python train.py --num_hidden_layers=10 --hidden_size=160 --num_attention_heads=5 --num_key_value_heads=5 --head_dim=32 --intermediate_size=640 --vocab_size=2048 --hidden_act="squared_relu" --norm="rmsnorm" --norm_place="pre" --norm_eps=1e-06 --positions="rope" --rope_theta=152000.0 --rope_fraction=0.5 --qk_norm=true --attn_scale=0.324 --bias="none" --tie_word_embeddings=false --parallel_block=false --extras=["local attention windows", "shifted keys", "gated attention", "a norm on each head", "capped logits"] --init="uniform" --init_std_qkv=0.0323 --init_std_o=0.0 --init_std_up=0.0323 --init_std_down=0.0 --optimizer="muon_variant" --learning_rate=0.00265 --weight_decay=0.12 --lr_head=0.00863 --max_grad_norm=0.5 --warmup_steps=89 --schedule="wsd" --decay_fraction=0.657 --decay_shape="linear" --final_lr_fraction=0.0 --batch_tokens=16384 --max_seq_len=2048 --doc_mask=true --train_tokens=132500000 --max_steps=8088 --dataset="wikipedia_en"
Each number is 128 + 24 x the weight over its row's rms, rounded and kept within 0 to 255. Layers, rows and columns count from 0. Numbers have three digits each. The size before them is the row's rms in percent of the matrix's.

# layer 4 attention value, 160x160, rms 0.0999, rows 43-63, columns 80-159
099:044137144145123137122154128131162146157120184138130125129138117129128138128157139102139146145164156095143157088160138138184147098162095097110126120123119120127124128166119082095126109119137130144133124126140120109145140099133116150122134091
087:121113147096121162127078134093082159168114135123149160164134148157136110083136093113114082166126108092103123137109145089147147122098127120147108145118134115113092120124090143137104151126110130107067118093091181099130150145135101132089087133
091:146126112187135132125146126177160141130157132146149110136136113121079110121135102126099133115072118115131160086115158122124185111117112131117109122114131127089141173112099103113148123087125156152133123152130170155155108142144147086109087102
105:210139139150143123108125106129087135164101096072118098161099149113170109121145094103081102099122111111139160156122138162146132129116126119105071150168175120099143126104114103120148110131120146136122154154100137152083120121113135113121131104
085:145157112166113108160130111093112144114142146166127156122114146119099178123129145101121136095145138160133137130131144150123138110115138137119120129166172151122143122103126116136165131150119141149120137142143105123143098166143140086117146148
098:147171163124095096124108146143136178149162144103104097131105163132143094126112139129143109148119115116151128133119137067107116136128087148145150121152142170150087125122124155165118126097168137151115120135120144067143137130134133118148174111
084:153128106138126133102099156148167156114143139126122073158146172120082113135113152117114114097128110080146118130126157146146103147095120135112105131140090141149147118161179078060175167150131118171138166142103128128131105142149131159152138080
090:119100174116154087136154142151165121124128136121117118139109129181147127121122120129082099120128133144139124174153116099146130107128135154103115137158161116161122130092143151103148141120122060111156116102126134113111129145090137174136130122
135:176150134126109086137137114141096139118112065127146122160129158146142136141137139118119151122128128139076106128088128152159142120108159137155103153129146145111124128126179110127168145144129125131135098092141176122146143147093120107123092127
089:130138116198147154139120209087139163144120117111109122125126113125133110147133161104135157075109108122133135147147141128157162129188151138133128120101106116132101170111140154116127072169141152133089124130131122106137127148110121131096142135
203:161144132157157110115094134125099116136113074166153108164119165139166139107150132080090129098125107156082130152102143146140115127116146142111107132164183136122144143088121132131139115125131156115151141151151146149138136086092120115111103122
093:111136130128098143079106121104120090152127159115115131141110120135115098168124176132151128156131112092146093100124072118122139142155176178116165129135073154115108140111116092128112142155137091131157143139131140101119130116133149125110134173
102:174081129143134105115073147121101117132115133133141153158119138108141166171140105150133114138130151139091132143123120163155144111112135118119127126140179159150158134133087082166116112154162165088103142166128130143153120111116148157139070167
095:106121071122101130125149112100102165150158153107119090115110145110106130136089121134133145122139190195150101152097158121150115104152144109114130143125117121129117122101155166107085164111116141116125144134155102145182134112157065089125131147
094:097151141108109130189134116107169174158131101130135129158097125089158129134127088128143140083121189099145163155136115091102176130109128137147144158144184121127119116129085102144141159148153196128134115106150117115163117142161113097115137095
089:155080121125166155144105165139155103097152160132149156158136164144113134135125096139100141091174161152137117109142112126152125121112121139154160106108108134115084170128147156127147173135120111102107138126124115094111132119115123094096140144
091:110142116104126087140153126113120090115168122058111146104134109093111164113120167104124136131145135147132173116144116135154109147140138106105156166146100130078083143137119106104103135146129126150124147163112152115143151159108152154116156149
088:116123131093102076139120177186081142130124156136128143185146140128124145127135162086148131130080106085123155126121095150098112107111112149098131114150120129125132122124176152122162103154158130136113132174105090117130160148118160107088118144
090:152100138128148116150153127117098113142141152107131112097107099143103161088099147149108160109124096145183137095168094136120100157165137148141092103086148112107154130128109110120146153128122169128061117166098124168102111118101157085103129088
093:128086112122135095133156128115125146133128128118161142115138160146128196109114084112183091122141156151104115144105144126154176118162141141139122133139115147103149145132099140149127168133113091075133100165139150110115128129150109132119155072
095:128130178136149155168132121137163150160159131137177158156108117160154136154113133154108127157122163088128099075137147139149161163122070097092131084113132152176134117145154118140128151125130114134086127122120134112119089125148111095126119171
# layer 4 attention output (transposed), 160x160, rms 0.0716, rows 43-63, columns 80-159
122:103162154131144136135156119125112140155110165120125126121113136104139131081119145164140103094146173132062123118119098134126137103148143108150178110105158184151161128127086122112142177108103140125121122102134134129155167175148110132125110125
114:121133119125144140129085095147152108164104156108134122159107153142119127140135086136126098120163127101113149119104132114176196141123126125113124132154169107104136157103130129130110117100123155116108135179099182088131127150107089087088142095
105:167134201118156106152128112116156173089098179170095131144127108152117124128134113121121140115129114134115106150117164159099125157168124162130112121116109129126126117134136175143131129119129171123152118129142124107133115191142168146134117131
126:137122125132129138077133084160122150174134122161118109165164159137144130112121104121137095096111124130103145135138159116103103064140140127165118143141123135159093166102123116143094144121142126114103199141120157105075130098157150137105102170
106:152097123109137121161155130107123115139134126150133144152115148145125139159126145112107100155138139114124116110113075094201066148121123115109137109164144138153096113099153113143090109153108147139122123142127119128105100168120120100126150122
110:150130109113146155108135106146108131114156095128117148120132115176162104111089139133115112140131133106142113083169110100107120140156156099112119110175081138112118130101106152133142093167136138107146137102108162112125123119131134143162180111
109:137123097111140156118125151108101157124130097135116105130098092119135132153120177171129119130114122141174144095107149116158133143064136117157104123094128153130090102127157176121165176116081090137118136104171141115111154156184167119132161089
107:120136133087135195146118116100138085127113104127116105102166152141158110154148152175147110141124125150096127126141142128102130156170113118139169130137129131144169138155127120140147130119065182112151144149202120168141078121138105109138126103
134:138141096061161110153089121111124119150118126106129141121136133158181119128095155108170136116131133124132093132118121112113087107107115110120126168153177130136133086116103136099140136115141117153104122176115132144131141155114125127144140165
112:145133098181106131129125114117122132100101125130113141100151132124091149109065094129144123097136153106116115123141105151092111086140129119104132131112104091134126147144090127168116132149086091112131138107078139132187107172149108082119094110
139:106156138134126112113192130123133138111136131157083132141132139117090139114171123125112177109098102164157165120119085110102169174114151128155144130115148134082110131153156086122115101143110101146144103107105176124123152063128131152141140115
121:105159135130105088126160119120069105147093143132142169119116114085115081130118169115061108123105113157090125133183107140154155122146150138118144183150118113125121138130116117091111123136118135113118090123125132179115176138119129112116108096
116:103144150151148142125146140091163133119120118131110084108083133095115106133143086119155120132126174105103091174134139123108138133129126139124113145116116129142190119073117111144144139166109121099117125113103141137165189155144104117096117150
116:098120101099115123144155103158131095125115117150135110135156087136119118131079105125151169107111113187149125115136107096144096124102123107104113120136189121151140119122127115159111135098169108105137150151133146101152083149116105122181136112
115:139125117159161130143123079050115154168141130128125166137165140146132141099116112129127107117130113112136158128126121141114150154119114165129143100151125161104112109127118119137108115138135112124189165096150114102133092164116123120105123125
112:128138066108134141115119134134088075140126111099126134089130110158126124123138092154126126107139140140150137146137148166135146102134103113160105142126137100131112121149141119140157138098101123103160155155153090159130126160146134124093118135
114:132119123116127102116133105125141168100120172137140096131139107115140078142123150074128110100143133157147117111114109138099136101145109147102111133142112115103083146125089115116161112121086145128120156132119136163088166153126108108117113107
117:111153106135130113107154133127136105150103152169158120095094144101164134080112129105145075152111135137149132125179084107090185136153113149138138125187176129130143084095125149093110141162106148133147114087139159175100130112125128108113123138
111:124109105087131129158103145151123160131143112145152106098127134165145097130113100132157138157158123153108134110117108093104088111118151131144156142103131123096112128109127089140131136147143119117132138120107110171144120132101157120111137126
116:113115112034170142115141113131181119121118129088125110096097151139089155131124111082130113150111134178119141141125151117159109153112125145116125160144126152155157139155111132130123120165145168111103132165131098107121145092141162120086134112
117:144142089158163120116102136120176122162127102122174141109158113095150135159149136080127123116128197108133122148078134138134143170119123126109105161121127140121122091152123122150083144145166125144110094149136154122168110150175111146146141156
# layer 4 attention query, 160x160, rms 0.0928, rows 64-83, columns 80-159
040:107114149115086147141131129110116156127140087093121144116134075121111143094151115114122113142123123155122116121066116105095108085138151095129087145106107129126132108171124137115177084137112142129139160150125107153139130132122163096154161113
038:133180108135093124153100140136116143124144154135142177131089114144180156066151139120154144108127138169124140141120117144105137142119131077126121114103069095169129181149086108147149129142094127124183133129120144143139117102078172116147113115
048:146116158106138097114123118120149072103123162158149086141132146115138121167103127132110149142122130109133084139168087091135142189119122125104146123138135090105089140148166102138108123125153136139113092145152127141077130111152140155124097107
053:142147128099136088135130103133129106100156130120113123112146123120147110183122086123151148128119143139132085127157117101104120108149156099143111164112144167136109100123107102125132130131105096122082104112116123177172117107169122146118128149
061:183117161117130105151159137157141125136135091161154080147124090156127139156153083093141137130168163148109113124124116096080080104178106125146122129121129120106130080127122142114161154192106107123145123114096128118101121160131152105151159146
070:189120162113075130157130146131144113136134141106129112108129157148119121157142145094131122163134134166081100106113139121156127099101109134114165141141111133145069154106149110106130106118146088075133121113171109081133123122136102148154123127
065:156140140139087154138134103139140114122109089097099131108121087062106123095124122213101106124128135153149144141085087136122139110127142092100126141093147107115127118130126134131114140118111103115132129113176152123103094099188126135108149137
070:107097143131108152145133117100098131145169142111169131096134129155159166122115157125096097120112127124135132139104137143104065138102167118116122103090127138163114099129138121118142064128149118109178100118103100140114128132143142138104133133
036:105166121133159136129110093142150111122077145164165155110127165130110128138104140155141129077148134131113122136107108131161115174108134149119120132121142139132145126124107086211119117098143160128113132156185141110144145141140139141120115128
055:127146118118183141116103102130162107128111144155165117136140170118127148169114120164135120106110126127118109124124153151136148229121121173122164133131159151115109138123116097120107165101149109119100107123139131106130141126150129165124102133
059:140116167133111160131141117133115175119133081075090173121122126111105145083169146135121083114112116145087137088114115125137104088089115142132117142123157143143140114118156133123129122126124146123112150096096134158124147148143147096128171130
055:132138164127136137128143114106092166136116066111121188104114137123128130060130171139130083137062125171096144120110122131139146117072142137139131159152153157155132158109141130146104117117133155121110138122129112148106134139128139117113134146
066:172113138127091082122133133133138083148141132116112154115141174135122115146119105131162127157123133116143119121150122092147087104122110122151157102112132113115083154139146095126092125108136119146100132128149134136136096122154096143134161116
082:139125131109124112129113157136152117161131114146145122146117156123158121151121166126157112165126085111104165108108127104195099123134147120099116059163146127141145128105109146147097113134126113125116082161125142094146102121112121100168118139
071:117109122106121144143111132138125151129137174125147126140103155120135143176158154137094137137151132106110150170137156109117150109159164145163131144126107114154131154083136140132156137134101118192150119121142112154127116144118121092135143135
068:139118176155143133129131161142162112118155086136136128127096153094137136132165086122168088127159159085103153134116119135146144133132114161124125141141119127104142135124149147140140131086081099063121060131119133161118128133176141114126172129
119:108097103132114130096113131113111148118129128143131149177152133156156134097098148093108139062140115118126157123147149128125081122136122071152151163106138101150115142123128135095123128137094129098165089153156140135105126160163166094148124139
118:132122127076154136133175123149109128085125110123103093164130109168129107131114128126124132087095125129120126131128150096136153137071136147140107132101098083135135145139142131124158080120094118086124147110128134108112092109125152099107128124
119:128120111091121145099087110131138134126141095134144135131125116146106142132182132139110168140113131105129117096144159165122113119126105144108143133107132116105165175105162110158108126121145172144152138133102118156121148118148139090099156153
121:108137140086084128152163179117131098158070129135160086091136099096162110156136138122140124136147180141123116124084154098114126121146132187132084147095109135157153113127128153141137055133084172153152135126124133126124153131145133132168127116
# layer 4 attention key, 160x160, rms 0.0931, rows 64-82, columns 80-159
037:149140104105133166130145145167116141084111098130096176117138130145105132132113133118141101143137098106150127099146097129130096095135169118100127175135080129125121181124127123141096126130158131171133163140129166142169078108095121136120145102
031:162107096101113104103116130138069140133120105151096100155124121147132061160111103121137142105145166148126119152158134114158124079147108113146130117125161145104146098104113172113118084117102111108092137140100134129166141156099108130115152148
042:150080138126180147112175119100138090110133137174119148114128129109120150129104134124110139138135122090128139135092111085118154161116134128138122107157125109135109166153137066161136131108131145136123191124158154121129132171118123123144115107
043:137128141146080118122149109130153144111138152087093143128174124117115139119180098156133122148111100112148124135124133109114121122105132137180188155134127112092073134153153116162128135110166134108125129089135137130130145138178131082119204132
063:138143146094112102116130130107148111119121110112089085140145136146124102189112100115158108138109157148114114137133140114130108124132127106148165147069097139127076093085097123135110106155113103129110090150145115133125112104164112154120104139
073:144133162146102086166123166138119160163151094128104112154139147122134121124137148145086144166118176145075095086148104132154128124129138102144127124091154110127110121096141137137097133162125080083119130161139108111117109111118136102133104162
065:108132134153101131146152152166103134174132136108110144164149128101119155122119152142129113103177115116126129094110135141121152115083140149113142146118104068110143099114129136096126077167131131130121135113171186129132163143149137149155122102
065:109075119084159137111097172168126156115127156122134102108134168128122108177125127140110139148096122133144136123080131129108136092154156126127190121102090092148132129139149113131121104132166136146138130080095159113122159141087108123119087121
029:109115142168126128128142135125165103126087172176158138096143108107140155109096156138143137085119156149116169137096125139141112124119169116098129110160121140178143139125132117161151133112093140137116121148118097116146143140112121128134110137
040:135127112150173109141120144145117129169164156129135102140129149100120136190122088144143152121149126133150147146129127130099135193111136160125110134157174121111130126107116159140148120126143109093102085131104087134087152117133136096102107180
047:156157146143075138126119097131115141113127131086116196156163111158121160095128118103132082126105089151152106104098112118126089086148104084141186133110099146137107144156117113129100116138102141132148115118093132123152139152152111092157195079
041:130146155121092130149139115128138147085133138075127155137143116147130145082165090121164156150122079136114150089142096108140109097119128143146161158170142120156143126196176126115129114136100150106132138102109133134114124125161125114120169147
064:141110149128082137136146102141186134122120151099074113132158116115123110151125087143144123114126144119127101141133128103146125121116122128139162152121122099110090129137157103143118139105141124113090141109182127129124119157177123119128164140
067:149139099142095121155146179155164122154129159134135091146120146103171104165074150112117079154172105133130152124122126159121147164133113121137085171127109122123128120178123133107148114134122132123120107160142105155186110122128108154102101101
066:126136094166099143135107177093092170137139103139147088121104122153093109155141171086097102155134143111099109115109119144141166118125166139140084094114149116130149123126135179120151181116114143153121099096077138152135140130103141126113136167
062:162112148127128103130128130118116108165102136116150150135107117057141136157105115098128109117132137142161173104138129155159142148094114168179127170096121111089116116109160165101128142110106106121130097119152128184160155089160116128117153132
124:103095104127130135094116140112110150108126131135138142171158138145154136102101143101101145064144125127116162130140153131122086132140113070148158162096136099154121136124121145097124134140097139092164086152164133139100123146165153089145132137
120:129128127080163142126182125149098140084127103128101088164128113176129109115136134136117140089091117135114140133123141103137143141082152141135099139105098086126132140145143134117163086119098113083123142115121130122111102097116156103109120124
124:129133111093114145106091113140130130108141101121138123134114116144110120143178136140117177135111126095120122099152153164122118129133110147107136121107121113113159176107165110147100131121145158134136145121101125158127146118139125097093133155